Part of a small language model's weights.
Architecture: RMSNorm before each block, no biases in attention or MLP, normalized queries and keys.
Each number is 500 + 50 x the weight over its row's rms, rounded and kept within 0 to 999. Layers, rows and columns count from 0. Numbers have three digits each. The size before them is the row's rms in percent of the matrix's.

# o: layer 9 attention output (transposed), 128x128, rms 0.165, rows 7-63,71-127, columns 0-63
# v: layer 9 attention value, 64x128, rms 0.176, rows 8-63, columns 0-63
# up: layer 9 MLP up, 512x128, rms 0.198, rows 0-14, columns 0-63
# down: layer 9 MLP down (transposed), 512x128, rms 0.195, rows 0-14, columns 0-63
o7 116:471531569490567517403500541462494491475481554559482478537378424499487574506455429530631557543514511547582431552534451525582576461502447488460491487448522439464518456538562476479496534450455480
o71 114:609536484485508635525434507474543491498479454486495482561616491520465576498614525527466476477552518477454539413482537467429506484515528498447423420549469420494491440526450525527495426441507441
v8 090:508507576411424472441469529433424425477410521522474497494554616441468584557488461411476465528473517389536489484475425460472581513482533512481501501530489458471396489454499532576514537454526505
o8 088:460475487525524499522530463469502487511427458513516398518434533446477497524631476485494479512389514472495487422469504502522425488595560521538415385436486474506558569556451537469392524490478588
o72 090:427466458551570558443442477478493593552541471447476561395497553465517513510431474558488488470495500536475537555446583556482527462500408483527465508419575486559429446454483570475518475513473452
v9 105:490509491527487544490522611629523383468504502488485406529476481571644507455438466484485468467533512500457486561479531545550473452595583515498437524498504503551463446574509528493476509493488597
o9 088:491452571511612480527586525533496456496508421506548527452425447520531531512577483516527505487484515520485509565491420576499453553469509524503377601541546465364530411477548501489497434497432501
o73 101:463519393420443476567500541494439500402525550558486519552504509486472476553427566470364528541498505506560456499472507489491449467417470484603458495440466496552450514569501484527491571571454496
v10 103:452453439452595473463530501540478603532414554543515462454492485607540414475479479482512473505448486487463557567495472592558497491597492491507589490458445522544560515630471457568464565496515499
o10 110:457466509573478479580502499526518510461484522448521467481515532498473482422495540427576494529537503473498475577483563563521451580562477468501527489563525479539536608485504444444515545484551525
o74 091:554545570487470553441536526495551456548527417562505498489467510536622549497523473468478536497525455514527483380568465457477556500525464513573484550597384511534505485554441563537501541422399385
v11 094:519453513507468490484479486550511408420547491511481498603568500547525432523518446498461571527415518502486471403526433577532503544539507503571389584426526459454464418445548496584466532480452491
o11 092:411393480497483569504461494438514394552534532543522497518479490489432557498486437511473521416558476544434560562578450433521518484390522497578438536550436508397498455578423464424404582534430504
o75 097:599526531568495445571470514465595590531482467556433512533576469556518474550519533397629450540496519511545466424434495538506436583518493410392563489434484483493503434489590458521552485525563520
v12 101:521447519438555510498508427441525442415532509503510473437377501454505478532477508492465488485533539455500507512497523500524523413542556487526553503425606553533567546512530478397486437449478530
o12 090:467489586519532445526494564596428465535467375548571543498403518507462467514496509500472543484528430425506585455368545505510492434491463587564473449466494568483526490545574499513541546476460599
o76 111:422515464539520538504522468522595463497386588522535391502716421499537539453534530463516536542531528538562447476568482460472586536466547430450431447587470483527508467495443508507487482428482480
v13 093:491474452547506554454599523537471465537481554503564487644498465507474415497373542560539394486477515575499448505523458498466523514509494470520463509480525525594496406507499449427425484556504580
o13 101:515504505505602387505537555431564453490400472504488488497443500530487567515511452397563536460557463524445530565524522518556500531508461422513449436570496434537500506582546448377442606537550536
o77 094:557489506467470503505455490630480526564546495459444480577504542471377453510532509518461444502529524451509497459491501505438462493502493595544571600470467539482527432467517465554605414533460485
v14 096:488479588539469501483534372494520490575468470503541503537471459497477565554466462464516466508564509553491531468563488490569400450531478428518425518452364647467487430485500524446456533529493510
o14 096:549436494447538397454381500421506470498581558452426533543525534497493531468505400546505508455570513493507561668477512536526433491490560457561535621506515455510517592397566551493546534411507464
o78 105:407561502549524478524594535542514476601482433498584502475464560511568518524472538480522481487351499505462488357531476463425493495526473611482517457499475558512509558634486373528539449538476514
v15 104:491514514554475470454519470547474473534476465519541536524656461527425572404512544512515383529477518479507487535400535541523488490411529531470494476539462486590480556562529516585492411480479499
o15 098:498532486495488501518476445496499421534581460509513383479424491500535621532463477580528460503517480440481455583553403511417533494524547573485415605443442493423485636474497541462564464627481495
o79 105:521483449526495549504490475362528496535492519504414565538482507530385464429497514491463513336500521471488443391461487469446482467549554492525532483504494472469559378502541479570437474434578483
v16 096:527517470486565421520473491421463487471474494505429546624493380581516498470520523507468565554600515504548558438470541478611588475472399552507511526481469499520487503486565432530586563519469440
o16 107:550507459502503501500561501522512481452501436505482453495560491576536500448487536542511443459590505482540592468513446473531431518475509460406579465527405521536495425521502534505476639579496528
o80 099:387503534486539525512503423450514561493463528505491507498551512514539501516424541448532490472455511440539448514459588492541571467558451465614461485467486511515510490491419556581469438495470511
v17 096:509487560490517534442532557521554504487519491499557512502348636402426387565564570544418446504437477566531487514424454513476578476443550568506451542491546421515479471372485515453522453497532545
o17 094:463484479508473513504508510450504565467494502505579545440474453422458454443513512543397528455472509567534532461503425532414587468448532429516491417463547504513504445451584568528377539493558522
o81 101:562469550501442433442404513495543495497493511462560443584495441558447509530529496411568509567574493457438447618510495469504511518512504481451428586513443540459459482574359528535579531537530507
v18 095:541613542468470479504466521473452525477455438511443544433488495482377467475523589544478582477584499489492439396601517471429526448506517597475478504496448448447486524453504478405510424461480404
o18 094:512499529505526558433547465475476450618511515528513522538417527510558590469462552454395460507510513454476427536590493480444497480464517476455450514409517463535596411522607546509474450550372532
o82 117:465480506546554495568440461559527432445513536479450542452543495453480458480493423560542527523475479578509556599483537483534453568492484499485565535637560514505492544469415433454492464471632511
v19 107:506449424461523456535475497521488647495538484527476485442476493471531483538504468598537347444463499441475512479452470504478546511487477499512555464459582439497465487446497502485621473565462482
o19 096:486524481455547453436473485504494516511504478444554598442571548467500475429517468402376545541405472512608480569417406485537561475506468436489512507492471521532557505481569509538487537523525490
o83 107:484433492496565602486430527521435454529504566483446530517528420498502563521550572627552541444512531460423502428539586513463441526491570414532562522538614536588526533494477583451567476429400545
v20 088:503543546509553485495511541500471376548489481486579512468420504559518483534567540596463529482466568449540520525596536459457489538595405447532488540579429514597484491446537478440479425538517463
o20 094:532412490497472474532510536487515487511476529534509528553428344543555533467546519521515435456462414493415514548508500670408503473454510496442493606491536507509400468467479535432537573444509532
o84 101:567538602547520480434464452520508577540398510448526474538534576422474463477463515395494525493563510518583443461589413412578525456513483456493492406544509417512523556472466532576410370492429539
v21 105:490480452522524531495522580466518601511545490492522503455506527538327568610491529504508444436543507514436480533501481649488483543474533497478483464532439458506481525474447545554525498565446519
o21 108:412537441382543518488567513501555482503537444464444527549539511564519483417538485467461532551482451460592552449525498468398530516459458451575573453514541486494521508422388484535489504430444546
o85 103:576520490399493433413470590502506510487528535553505493552454466545469430570519477539611539473541470491474493526402505434584418477512484509521443588489490532580496576568591448509537492487498545
v22 112:525507390458484533501537500511489515471546529508454484454563515446502508566437489471500540482579517517481544438572507462466501502503466494502440461464566505498451454485520552384593469483515593
o22 105:548436486404573576464511491454530594529499430453440548490486529503545495571480565506481493469475504490460434449562531458446452564464454465552476460482514493534534469550504485568517541540459442
o86 113:450578500535539425536450539526405448509500555505566410383590441463483481466557510546481510503516543499566528639518453545518554404517543586489529506500481554464479491371528521432546548516528460
v23 099:478520475442525515513412501481537557507569535483474504512482528533404497523492531542492485487475548511496337513475442469596559463402600550490486545546440490460447572429512515522431487508502486
o23 095:413523534495512519496470520436516479474565545602429487403470564513386594482501430499398535486458555472513550473486495410487431570485571474492480484415471545446509525494537438438494502466583495
o87 103:523454456459547429473537439598480532518483542504548470587589455485477480456520546444558482506497469468517481505561485612473597471487503529529642433555471463587551463496477520510519475531493509
v24 100:486539517434527549470491509531513486534481431496466568538517493505500549555414355502505509509514495573495421467416474479567486459503512541505514513459577481437480492443521478514522586494555530
o24 112:513460514501529500459502499499513579448502553529509559490479546479457368550505462633514470490471539606506492453467470443628432434455571490550570408372442484405508554506508544461401468456496479
o88 097:493515475528427450577565522531455559495483372520519514458489517507475510462413513410507513443488518415539503491536494507561586650576498596432468587524453461581446488507548525460449565486520553
v25 108:456543420415499485479485375410497435519576560500511484529487436643599443591572503482520430478498552401512512529555471484496535494588529563506441479510580480529510429455491454469455469502469506
o25 097:447522553593503452422458538513531507518464468474527516462524501419577510357512532484474468419489493585469499590534508526504392454529418453493518487503579479523563539541459501435483569536484578
o89 113:433512455430625539555525478415473500485462544512485542523493463502557488524382480496536525542535489463562503479506500491503540469453535489431469535510491513450444451475541497531443448501387486
v26 110:466487508525526556502496508565504445467511510454460517489415554505494504585549559520490525557434393682517414513503434498488447461484498538502407520529550562572457502531500531377526504496457454
o26 105:560461500464514513496466566460495387463520537496482521480479578430545496548506457512441521480504469511419530525489445454421616493503515466483514383527525464603437477462466494473464448470412533
o90 112:370434458508488349457607443508510568539508498569508399508489379552521518462436501390494491460555546478594472523564506513531493499478488526459486506484459522485497543499510536533467538531528513
v27 100:469468511493544556469577410454521484479518515506489432530443569507387484586421463591442540475470484446504530521542513596434487512442481552516516481581444550502515561527512478409498569583525576
o27 105:556462495505542472448500527560594491439440457476476449470488538452623415417498578505632426538460499502565548493489528475369512447589451506534429539475457389533484461539477522500536554521524439
o91 089:532568522475487525506454435524539455541530519551484503556487480495375557463588480352470645517530492530457550487514445509510460521479529515527525465491481524491504520530497512494507449449611474
v28 097:469571576520449479481562494552560563494508451531409464441595401467504463524452523589496514467569514497521430499415490572507511516501459479476503501514549502467384533446515465531455462445480508
o28 102:516499509520455562386546419584511409533555493464620546498491469506483506539485564492569569482486431431571565520464433463452419487501482397537485591442407541468567426483503483486428517629498461
o92 102:540429472492478473615389547360480507420498503478390511420380529510540468421477460476465544487551541552395490471563509528482475563524470546437557447471527521551457492523622409466543517473559492
v29 107:504530470508560535489524461483538609479470432499429459472503476533471502445495468470524444513615533586479464613490432544531478476399452510513520510462588552468424517476546488388598539506526577
o29 099:491432513421542473513575511573501425533519602522573453527464580527483399581516418458461541538511527431505559479431441518542442543509503561465484471533527512538491563585590497461524474579517469
o93 105:455532451467522429487401466496464549422559451525527505528574558483445502505375547509541512534497492523520425466480550497529590542522555473450490439470501479442425549504401531551470561542500513
v30 085:469470550517520466517578458561490571531537453464543559590512515555562508453462614471502462566466450480515487581440523542597399489540480534494490585510507494528499400521503526438451626458507552
o30 088:480442508508449561566561495552415479543477579518494511410525482490484490467444507516464521551465495436466554428584502577497506441404565444489583559523492513508444546547476586453541464543474527
o94 089:454482414469484430426443454473502523565512524471448517547522490516410573546518475403565538413444571522470516478457468414454449535472479552460504417478430545457494407488509472453482493461467496
v31 089:527512567578478583518442489518537469576492482477507516507411591462444556551579463548507519464513549554501409548451530461557441535562474455496540509571520444466511469476453534488516458549482522
o31 096:507532461323437499431488512487419507452460486609518470503557522535398526527561450492515456480451609464480535489527545466510512537424491453507497631437437501435441380540510478513481459512521521
o95 087:445434554519529526560587550589505524570494567433547503515456466455484442459477541536469580454560393500473510559532463455511541419479605519479630494488515519617533568376503541530488538583477538
v32 100:436496526391534536502471528433509485488475511486458527605469534415479388563456472516488509491573508392495557416416413478476567450471506528548523488506552389590453521483538484430497424510491486
o32 099:405565471455598534385476563500563480622503492489548513417471523413523452498558571472442595479559522464604470477485386509489474493575582453508561425493535572504540433562557506496543581528520462
o96 094:502397524591543478549428466561465543549441579514476436516571396608460551446549461496521504552494561478563527469529615494490508507435568465436427582557473464451526496470500585478485428491506565
v33 087:496427508429519484461482434417460496511511390487589552416502456522404437560468425537561494501491539373496482487511520564652426506396608475514523542542479541585521486493524432543493419547409538
o33 098:486614484464484555473485476519481397466527548473560466477552621454536525411441425596477569427470437433545506526506459537425471441471423529610579477525533487484562535508453484439455580566493482
o97 083:517558498512472484605526466508630586499474435470436500579433505508471520432557470495494476504500444450517489516497514473578543521481613447419543495515437513582512465536574521531479497440472492
v34 094:479534537407554564512558562530471524456565463505403475454572548454486429441485560524497518524425544518496521554475562525494417490406512473517459491512499450472525487466523463530629428483499484
o34 087:526523512574417535573464523583508461377512499537474510475517474465489445468487546494451464515453458520507456466498479460441479484396513568510599403552481517513438466434597528544484502489437462
o98 098:593479487536601512555534473506491546615377528506524464484473521491432416477452435487424519521563511586539498487425480443562478440561521591536506469406551476468486449477501435468494509548513472
v35 108:423519425509445441549472572433520484591484496487542514492530553491466538424467517498462490474519532455470556441547560474520453470465555462483611479434388419408577532528443530425422495561522584
o35 101:475619467544544528553503582488544516571562495481458531503481442597545491447493450509576463493495457627582429437480522390475561465509498636510467463466521552417533419621516463583600482463462526
o99 116:528480578437422567545478477576434470531490539501553525522470522444484529526557512552465587503508460464428539530521517572424506445532476487559615482539542493539493579368513481427466491436596408
v36 103:466437437442550436472501543415504568558434564509571487523585489546511435517499410482527525511583533456552573490550526566463573438625571510530407474438475503495560438400564490557551457552519553
o36 104:606547551506532392478442592485503562566546459480570511558492503532605504402461499499456532505527454563474475553509507523463453390496489571536520586487510486520481586567468508522464533459538511
o100 094:604488498460483603590570515450503512472476510483520460482510481477530501507512570514543414459450477524481507534484491514586525518550415470507469441494512500541491420492451506525567494485452487
v37 098:558498430406456453487656562545428500495499511517496540571410505553404556553553544517539506517528504552489461463577459512404513489544519466471467504482534513542545509515500534509519608461567447
o37 088:491416488530489504552440459512528564546492490457475563532467495483496518431404467443443530469510515516504495436507566496497500551574365550564492518437535488475438516546583485428510487338497618
o101 118:523448543544446437523534638464474447559542528480518454426561476495479460631591483632514503559441476516493510558459402529597452495481586462453503510565483551406540506510404419491569452496500533
v38 094:497480544562464495565493586586506492424607548507498547581520550421502465488629522472483421512465461460498560511482458495572542471461516533495497507466482487477630574462511474421473485574544475
o38 092:602513452490498473464446433432507461534541491482469513489507416422509522452480551515507478500493462518423504474527401433446555507458568424519573473466448567491578428449401560591466334519539566
o102 092:518545518499457571541478438536580528569450512520458389498583521488449502494526434427498505576531477466658441476441447549476520448461562502518484495515466441484513531524441441524434599513505476
v39 093:509460567474493539456565430529516528553557449532527494598520523557507393523507531444501480452521565480522445456482527535470526489475488511491475482568470445524482510522549496471632581550501465
o39 089:385393493462585407493612445575459479544571559524440432411432504520579505453549479519510420501497562561542589433415446579472489475524570485552534533512587471531489526492518531504554518542450461
o103 099:658560478532494582442471541470542498573441485507505522503479526449399467487444531495513580579587454435460485606533526507474557457473532496459518486456485505459540530416503436443557527525583560
v40 091:496465432483477530425453576468514492446442534498535518488461499500454494555495456506480606500477481423487412455482432534477548458464498514510480526460407581405471468505536489426539522513428501
o40 086:499377611540528475484542551542424409449461425563453516519446495484490544491566457494384519486610468595539485478528478496466491473538476567508449406512505527488479426574470554521530592565466498
o104 101:394528493495482469502505428565481575486550512499542536488454536555577492462480537465506507422510418496428499524473587506534543493477466444473637453478553441454497563489541516412549550483531491
v41 101:434474395569553516498529500512533511468451540522502558509551538513483597466448538492501515489419517459555532485475504518474498576510367485518490479582540460500599536528491452565419510517431527
o41 093:534462405529489504528534455500619418474501499538496464494491585527636480444447358503471480469431465587453429479488514456508379499477487609530561558487472481489447484414464544434527446567504451
o105 112:506545572490546563432455484443449529503454493498509505591525450518443553523558580553505497400556542496471560377561444460504515484548481494509514497493471440421500472561632468516456442467527499
v42 093:546534511507527526478541602529474496558585472480478548558514631556456480535490552539528452527352545397479477508400468489486512535533460537476526480568480512566485472462468551488471532454427342
o42 100:488502486473496569513521446492385520434557531548445484454501534474451487419444451450540489570435475525486490575642537582504481573539553399453467472445499444538507478464467508467484536483411582
o106 096:513423511469441484449560482414520520573533508425552564477379489465459420585462497520496489429565462468504493418376434421555540455432500566493526539506560559440520512513522458433593517548512515
v43 096:476518492479488448501550446533490516565508540499556586527527533573447425573515470434499504478434452450506504436499481550447485462475463466486426503451514463403436472497504512365503489526487426
o43 094:541479578477502559429481469551549512501505556524488531511436517476641491420466538462445587487488399559527488481514491501543632431445536509465524416497545442523409510511468539522527490493535439
o107 088:419500505582519433484479603446480436495565498508502501404548500543422536483560512586441553519562487468566426475481482566478489438545514447492503527425409506483537432508500472465575565399470576
v44 092:489494514458512502532559440499468572448529481551495371580470541411461516476489475478480567503510479436439513470583477432519552460546484542529480460433560512504556502483506505524415469575520547
o44 101:492456446551552436480498410479609521534496570439491610551586523473547480491528532583423420492459515537536422514461569532534449482531507586495471506473514498461482439496603541562616533430560511
o108 083:503513535547464572458515605522501464521547455577575415527592415528472528573524520568562478541501532462513507435514424417463473541464499427474509546524552552544517529509480412437501461568407462
v45 098:593477524362469508447567431513558540496522451519506542398541504519617521569548497510513565523502537477502461521551568537453372516442557472477398514581509371563620445529528520454528478485531500
o45 085:461514547423523547514513531625512619511481448505563566480529487370435508500443621419396438512412492521507498462453526507466431461392494474552458590510537512444521477474494543502556436543439461
o109 117:493519499587534416467560439421463480458554458449428468530412518559541532480445415551527552559448475503529471483552499427501434490452528504499576498479486563390484510559563474543478524488499542
v46 105:448500449526491449517371579472484445415446476496496508468486510512446529460545493523530400498560556347496529480540497550545563442488518494510636544571459476520393493473495472556507476458487473
o46 098:460455500594516529547427494493485487580656468423532454568545479468537514545464361559538516538454518444559481519546427528505473509511494477494491424502519506506462475570440499395488494433450538
o110 101:601607467455494542549450454558475519469406468511512508530509511492429423494507564558428502481494421532469513487449621507528508536516476506564574468560541441565531570434484617546439510507521480
v47 105:475554491505501546517540494513470492433448493489511441526533474533489508541592479557488465512434472426528526566656400515432602490499468507462500509488497548538665567611486480503453597470508443
o47 097:518507459538496499542526471542478476580444505430534483529512482424617578528523487399546492549425497511447485448426484484558439527521450511419513393475508484526435512603440477521475450394413553
o111 110:498567511538504463473503531493558523531467561544424512490546508485401400470558494558459475445552532532612441467530470454451508437458600466552504518542404449397383444483490441457559524494587489
v48 094:505533404526531492524487564461502530429446510452465498442467508493500551564388495496476509539488491447483459465500435518415564518501510450508501484445560559392447465502525500571532622481508541
o48 086:515533547561489515586514458449541552402470535482478506553427530459540367547478477480511476554575511468489478487608520504516377526508466471562570396494482475576464531497434548498468516459445437
o112 109:411527547504466458369481515508436418571483437486569485478546555555596663444497498542507534555477513487405568518445563568557605511508468476469405513483595570473543554525499557492519548511574494
v49 094:407500562552500427518520427519548372498498518467522497524544461500547427501510537451507524554480530442474540391614542445436496474620590527489493527491525440525512534489439521545523500445462573
o49 096:469533463527387567536536453494481423552556505521510512473457438534500532541532554565525551521442599489435498552534521556597480481516470489533519501532517453489450442539478387523500539524487552
o113 091:551400547491534400454518508395474557463554427442494480543554462486499437533413456558507387494523558495568427432484539446512545499554563441460425472457463606459488524463515547497532498422547464
v50 102:436516523449489498429485573491555461471414546496457508583501468511387528444643613507512525479538537585501511483483450420541479467447403584475494482466554523549472490440458519483500458486508436
o50 107:579547525504467517541442538480513492467572503482516419464524432463593478382516497525564450510502572544558492466507553435469517630579549538484455528454519513521462493414502548461489483465620503
o114 100:581364438550514442482366380524493539448458529446454538466528508576552454543525503461516482478557482510485499535515488509411444547509470409482569477621557430456485467467525466536508464545501584
v51 107:517554531448500426485537420532486507539503516498509537419401541549592568489616505471487443507522527518502451377599528576608400533446501505455491473519477564491557529547475581466562517463466567
o51 099:518538431493432416539464561586423452503585501515421539463439544500501538458575457439503482554472544477482506518504534538453590572540561581525471453510533496487543515464566499494471438530543417
o115 117:504478528425546514475567478370535527430467414462474454522569524509531474568412446453519466483471498461426525528543418489529512462494491554543483525540467540500476535484370555567537548483456486
v52 097:498520494404491465539615516534487523523454502477530470547498522449484437577475424485534536485477565472479471477455474438508459500483475490508477542580519524466595518581497505425500566489494443
o52 099:507480524537494486433424418548474499503423481515507564495457566548518496476505446422453513517498498575515515352447557520538483449487442463543492523461502611469490551559425530518565506515462416
o116 083:510473482512472462558620542513474497562538584456502537429482460527511478661561520553521467460445524427534530514500515415432464502491560599440627471547499475511555432561564465436517560494500567
v53 110:495486421486585445528461354457484435596446481514564435489504444437428420567597461512489490503531532514510469547528462472473471486505456479473559480511444534470512489553503503471514532416421397
o53 100:442510416511385500427448560552471559414446525550484510464528506521498464486427531585545481482542470442498496436387497537512576433505506505519453423431526460565483536500496492461468538548438508
o117 115:557547532487584519605513464374433389455522553410446497524461442535510452496521520506490553425530468455424502527500537464517523564560458520543522518611511482516486487465462536479562448462552499
v54 111:418527468495512525558539537559490578540414502495432470555460396590434646352565491499511498506526436492512503544482524515446507558402518474493543484451499532456412496392507514657523551495510425
o54 097:544424570552474517496525465519477519473516548458469474458529463535509479497523530452458410527488557456418535459524527366518476539535523486590524506466501510470366518480482468398429442405514524
o118 113:520557499408412610555515497472459463481552441542513531563526521470475490535424447628558593490434447550556469483482517563492527530541544539474465476423513476502564556535533567568460451472562452
v55 098:529434445491449507551505364504452506525548502518504404523560392405580536517462505539532522512486493443519499427509454572493568489559489621528483468479463521445560505443509492587627512430513502
o55 101:498526522445469501402558471437429473576453421467472459499529539537524471532477559517413397525507561459513482482436548468476477341455452515494563408521397531564485570487372499481547487577527540
o119 101:540537452587620533527533547471551470453430499483483593438519496475524575460549486418536520479504474504449562486549485540514516555511497520475473575494510525438546416532526547515461495482468421
v56 108:502576595479482380448505569514544534454415515553514461466587503472552565440618572491475547517568514448521532548519546529491626515489461492457557481521506447504454518426456548533436514563500369
o56 103:506458490504476490508546453520479531581464479562573472448478412504523471469518564507623519559446520471495421493568476503432446616513427468408411569487446474538503403436523525545537533438482599
o120 115:571598507498544605510379480475506528349519518389493463508492536440601576430522440417479533446469506544443552493450564585486558515505522468543462489448601483524527547531451492513461435396467426
v57 096:442455497520470527579533497506456543511477496487534522488565507432510560554438560464506435528619499379533452415416521478613533495556512513532538503591525424470533469532513506558469521528529575
o57 106:549550449513588488493470449535511538550465508528464457537442589517511485529622518587480578481514595351508494445535383565508409436462502450517503519495585536475531463509471454540386495551517501
o121 089:557401473444358540474605561394522523604489487444480532545593491549455524598443461461478442540409460538457507498516489561472495555493485597458482481518467457497548540495534483478620541407442456
v58 090:481484525546520522521454436515455449469543518483510538466476481530439549387551511528517433508523424536466534546498486451440406550598577506544580493437498508569463545418481502536489495445478527
o58 098:538526536517466488554466484451508522502469475507530431466561442470405515428529514528469491488441490457501562627568513419398555452593526533509487467436460483542499472471496436522547465512447572
o122 087:489575517449467531424539492457488459484488483480457526558525536542537556499471509559509550527517509526524456446506384569655512558396541542521476522515499550481498645530550561479474430460520543
v59 089:476551533536489484437582451501553432450561526530490516559507556502590422553429440404468589514423563432483475577453464481483471454542455453494413446523483489588444504533423562518527527507502524
o59 092:416394457524466545474524549632517475560444387523567478461422465546542505501495538462500451538563553527446626478476534506549501469511439562555420588446431507513466512475461537587526506516513455
o123 086:510506494439538389497484537481470627448495448405487531472497525527446404481542500492483436391550513499514515496421508514450469542542519496520499512461595497418487424590504436450456529628516556
v60 107:522483495481430493505507606495507423403498491505491419613492555518442521474512463490480502493404487398519519490500523482524525488437524558480513504607478442432511482437531477502515404518505459
o60 109:590548510509558556545494495436519467487592448549517535517517486496496470453518453451502376433521538504511503471510468481507431499552565521606522507456613510432466408464448571525507474522498439
o124 099:505512522572416508584530498590558508486523601478441535516419434465491522452528437471542592550532488570474513459450494558449496463430470518406626403528452540521569492536541380533488510495573525
v61 116:502493498469482550507512433505460576490481497533560527429565453466577431583450601498527384490349539441451465470509499494492480467541421445505473558436552494488448502569475485504454583452496566
o61 106:490452492657476566534433446508480503499470494371443518477499549451479481511448542499472533610418496502495555449442432473544544527519484504465480431514489480435555533547557482450530555568484497
o125 123:514523457467490480394464512509561564531506415516489468563516504530466466513614530450517454387570503516532482458527491533425458446476467515571453527532499426497478498537451549595480441591432537
v62 107:546555461505484477562487459585506474535435497502417442480503506438531431490563581448527471523575557683544522453570456571402419530544484641493507490460492593473526445512516487538539551476537480
o62 103:482576461468409521475514520453527452456484517504383570523445510552494475455567573534511477454574493473518410549361505511530557547549575450477487398535507498585415494433559535493431520517529518
o126 101:506492441530555480536454486530479551432543508478538539502574456445454491625462503532502457500449497549574456465511485458487452571492443489455455487429526533484450523436322519540468479550495537
v63 089:483476571477492549484442506403553510507443432495602504517559576546529547338522528481500557453522557497504550598419504459594508461408460471502519511454430509565429477544535526484465444498523504
o63 087:559520526411445436507505486520465499411562521398576427545464407492547418429523494470487456495611444455499465422533509562513552469469544559422456536511538533459510517514521497445558475480493495
o127 096:474535494620521526469524510595573501477424453574437610491456600563446521454464523458501521469444532543549482571464530462430521516526519463467465533535455393469461522475502562524406541573521549
up0 102:566582479543450385502604489462525486468445507511424504513484540487538396518485426555526461551463469497469496579523594500429408531438467438493524542463475519511601551580506561589489500513574547
down0 097:474391423421460505499539522486535416520500499474490499526478486429422524532445479501473479618532525513415392491489457465469477552511544557586476516468554506493531522506512510471549477499546514
up1 117:507526505486570496577627496414448522429518529545530392482478494518560460532599484535550436449577495477463509503518429501464435494489444457507430501550418521413578422466462619513332428472460569
down1 122:517537468481550472520532544446464480519532415556445407509463619530571521481534419504567448456467454561449522414411427382491497442550495509440466556466414459480484400574531480527399524512504478
up2 109:508464526456544488513484499539488542504425552480541476427474461451474462487477413483456523460453526574434503503510493465606485537458541464502540542524480525506457484553492604534581464450463509
down2 104:494397482468505554507466478512458516560511454443370553489559480523502455395462517471487487387447393457506562669501523522472521476469467466530511373551459539428450481575461489520455577463499475
up3 106:474504580564374462558478495496447518404482489488482513479531580528621482410510513545481502521516451391476519558536572534512551570553504426540516562563433493502442500594533469471490477471501567
down3 103:408517531461462638556484495446497514491480439474521469668497429540452560536450509441529431524490562497446404481435445464502530625510495382488510468510479512482496560509412429473509472503473407
up4 087:519530525519514514507498490423530500429590450447523555535539414403396510539411519546552604541525450475559511461520423493429498419500633501477568543480453679468403559395551540469510513551500436
down4 092:485466508489521498544518601518431562477543553458441510475532546526567569530477432458533464497494538578411524494630398443449553626513501449547359513580571468441428486537443497502474514484506559
up5 100:525526432531457539470536579498428553504457511479538504530548455451369582474420478392534540546489542516458567526486506606425443471542490526465447531433529420555616610570514516507390455527472464
down5 097:435451451403464429475540464520475445467515517497506426458493556566519496474441485569450564535527523452508381537453599450485514493507484448541513504537479479479508456411519519444568419576411493
up6 105:539485412573467446466541459446425552451473513480491531516446477592578488527457571553541575557550465517479421473479548581505548523559442499507579560461409602454605485550483543465531411554487519
down6 111:408460500474611545488441501537444469405534494621602517541576487415469521510574473505487549560514495499444396537499464396457509431489492518583484505486476512559556534539451532475510449414523457
up7 100:490490516493527511488445584438505469478552500490444495542453410463448494457526554526449525475430505501580465394582551535523530485579545472487519586547532511483499544575471481526578463494516469
down7 101:519540559488563595485555375562507566485473449580456610521434526576422500487494551487589413502508549457429397475448428498489563518481425446483460485479553496478509490544504568506554519492545509
up8 103:548392494468525446557522460497412485485527549533446539438535599548569503492464526575544452526674467449496459449417520437446499482531505532386482539553504473481490501584516479497506495543598504
down8 101:484489465515417594411395485450549431523523571514534555403508488542528499437467619486433516559499509504452525458364636482473481410534516452489508611456457491475538474474484474535496454481426544
up9 089:529519456556493597539491491520431563528409482423517475578423574493479473531452626509515586545420486495414560421463487533433538470539531541475506476549463525471473483544539451538539540447408410
down9 089:595490532513476487600400498430519432531489501494524429522522512553481572456476478571516502565457556441621471501502452505576478488563504431596563607523499526480486555458449574510509499534570491
up10 093:589440479406541438542491430507481444476587589477528489423524519487649582493459523567524437477572511356541525552577510494524479542570482493515513519496595607450502425491493467518533443469442444
down10 095:558509437464544480580555571538471561494411479473482479586541525525443457484479488554457514495451426643467566541514564468492471586543490357553424415459514576521485471594572468491416432533527479
up11 100:483494445498553592560457525475552525449457571416545478500501513542446558473491506488559486546439554549470508429489523505428486519512544543485438518526580433611472622421508491575568425564491546
down11 101:441473485401434437545505508434519440541500420506376503477492559563518443419481562551551487446539567478444475440421496486497505511437469534460507500644511509496481484500531537547517586523407583
up12 095:583527506581451480461487574440475611447424483497504395528468469406513445441489508585413507481498520542550460501471526460572542509445514518519452492403486614498457495524574553458596531534581559
down12 099:505519536369498533458558559478437546584512496476488530502469536454616563536518468451578443526513554478510463427484457548484417490520499482565438537524543531474548515482561484511443598549490485
up13 102:620554512540458423477520452440474439555466538426574488545517493449477524495463501460468459591545451527521509490619521556548524423465521541440506581564438547533497537400572440611557470483465527
down13 102:483470483544520558504389503520468461588512434586556446506502507436541516412460571561484558467528513424474510540401548421522533471620526442505495541560465402521568573484415521547462581429435501
up14 107:559477441525416487495571398497545545468478466476547511568528471487463510548540517628508531482513555429552478609511593538526491550498461705521509543546467417444430551506524478403501481451442481
down14 105:546468489485493515419446454580505449508466519404530450577546502508516543555492592464444462418575484460435415508524546538493420454471469583402563437481465530445508513463439521443513541564527581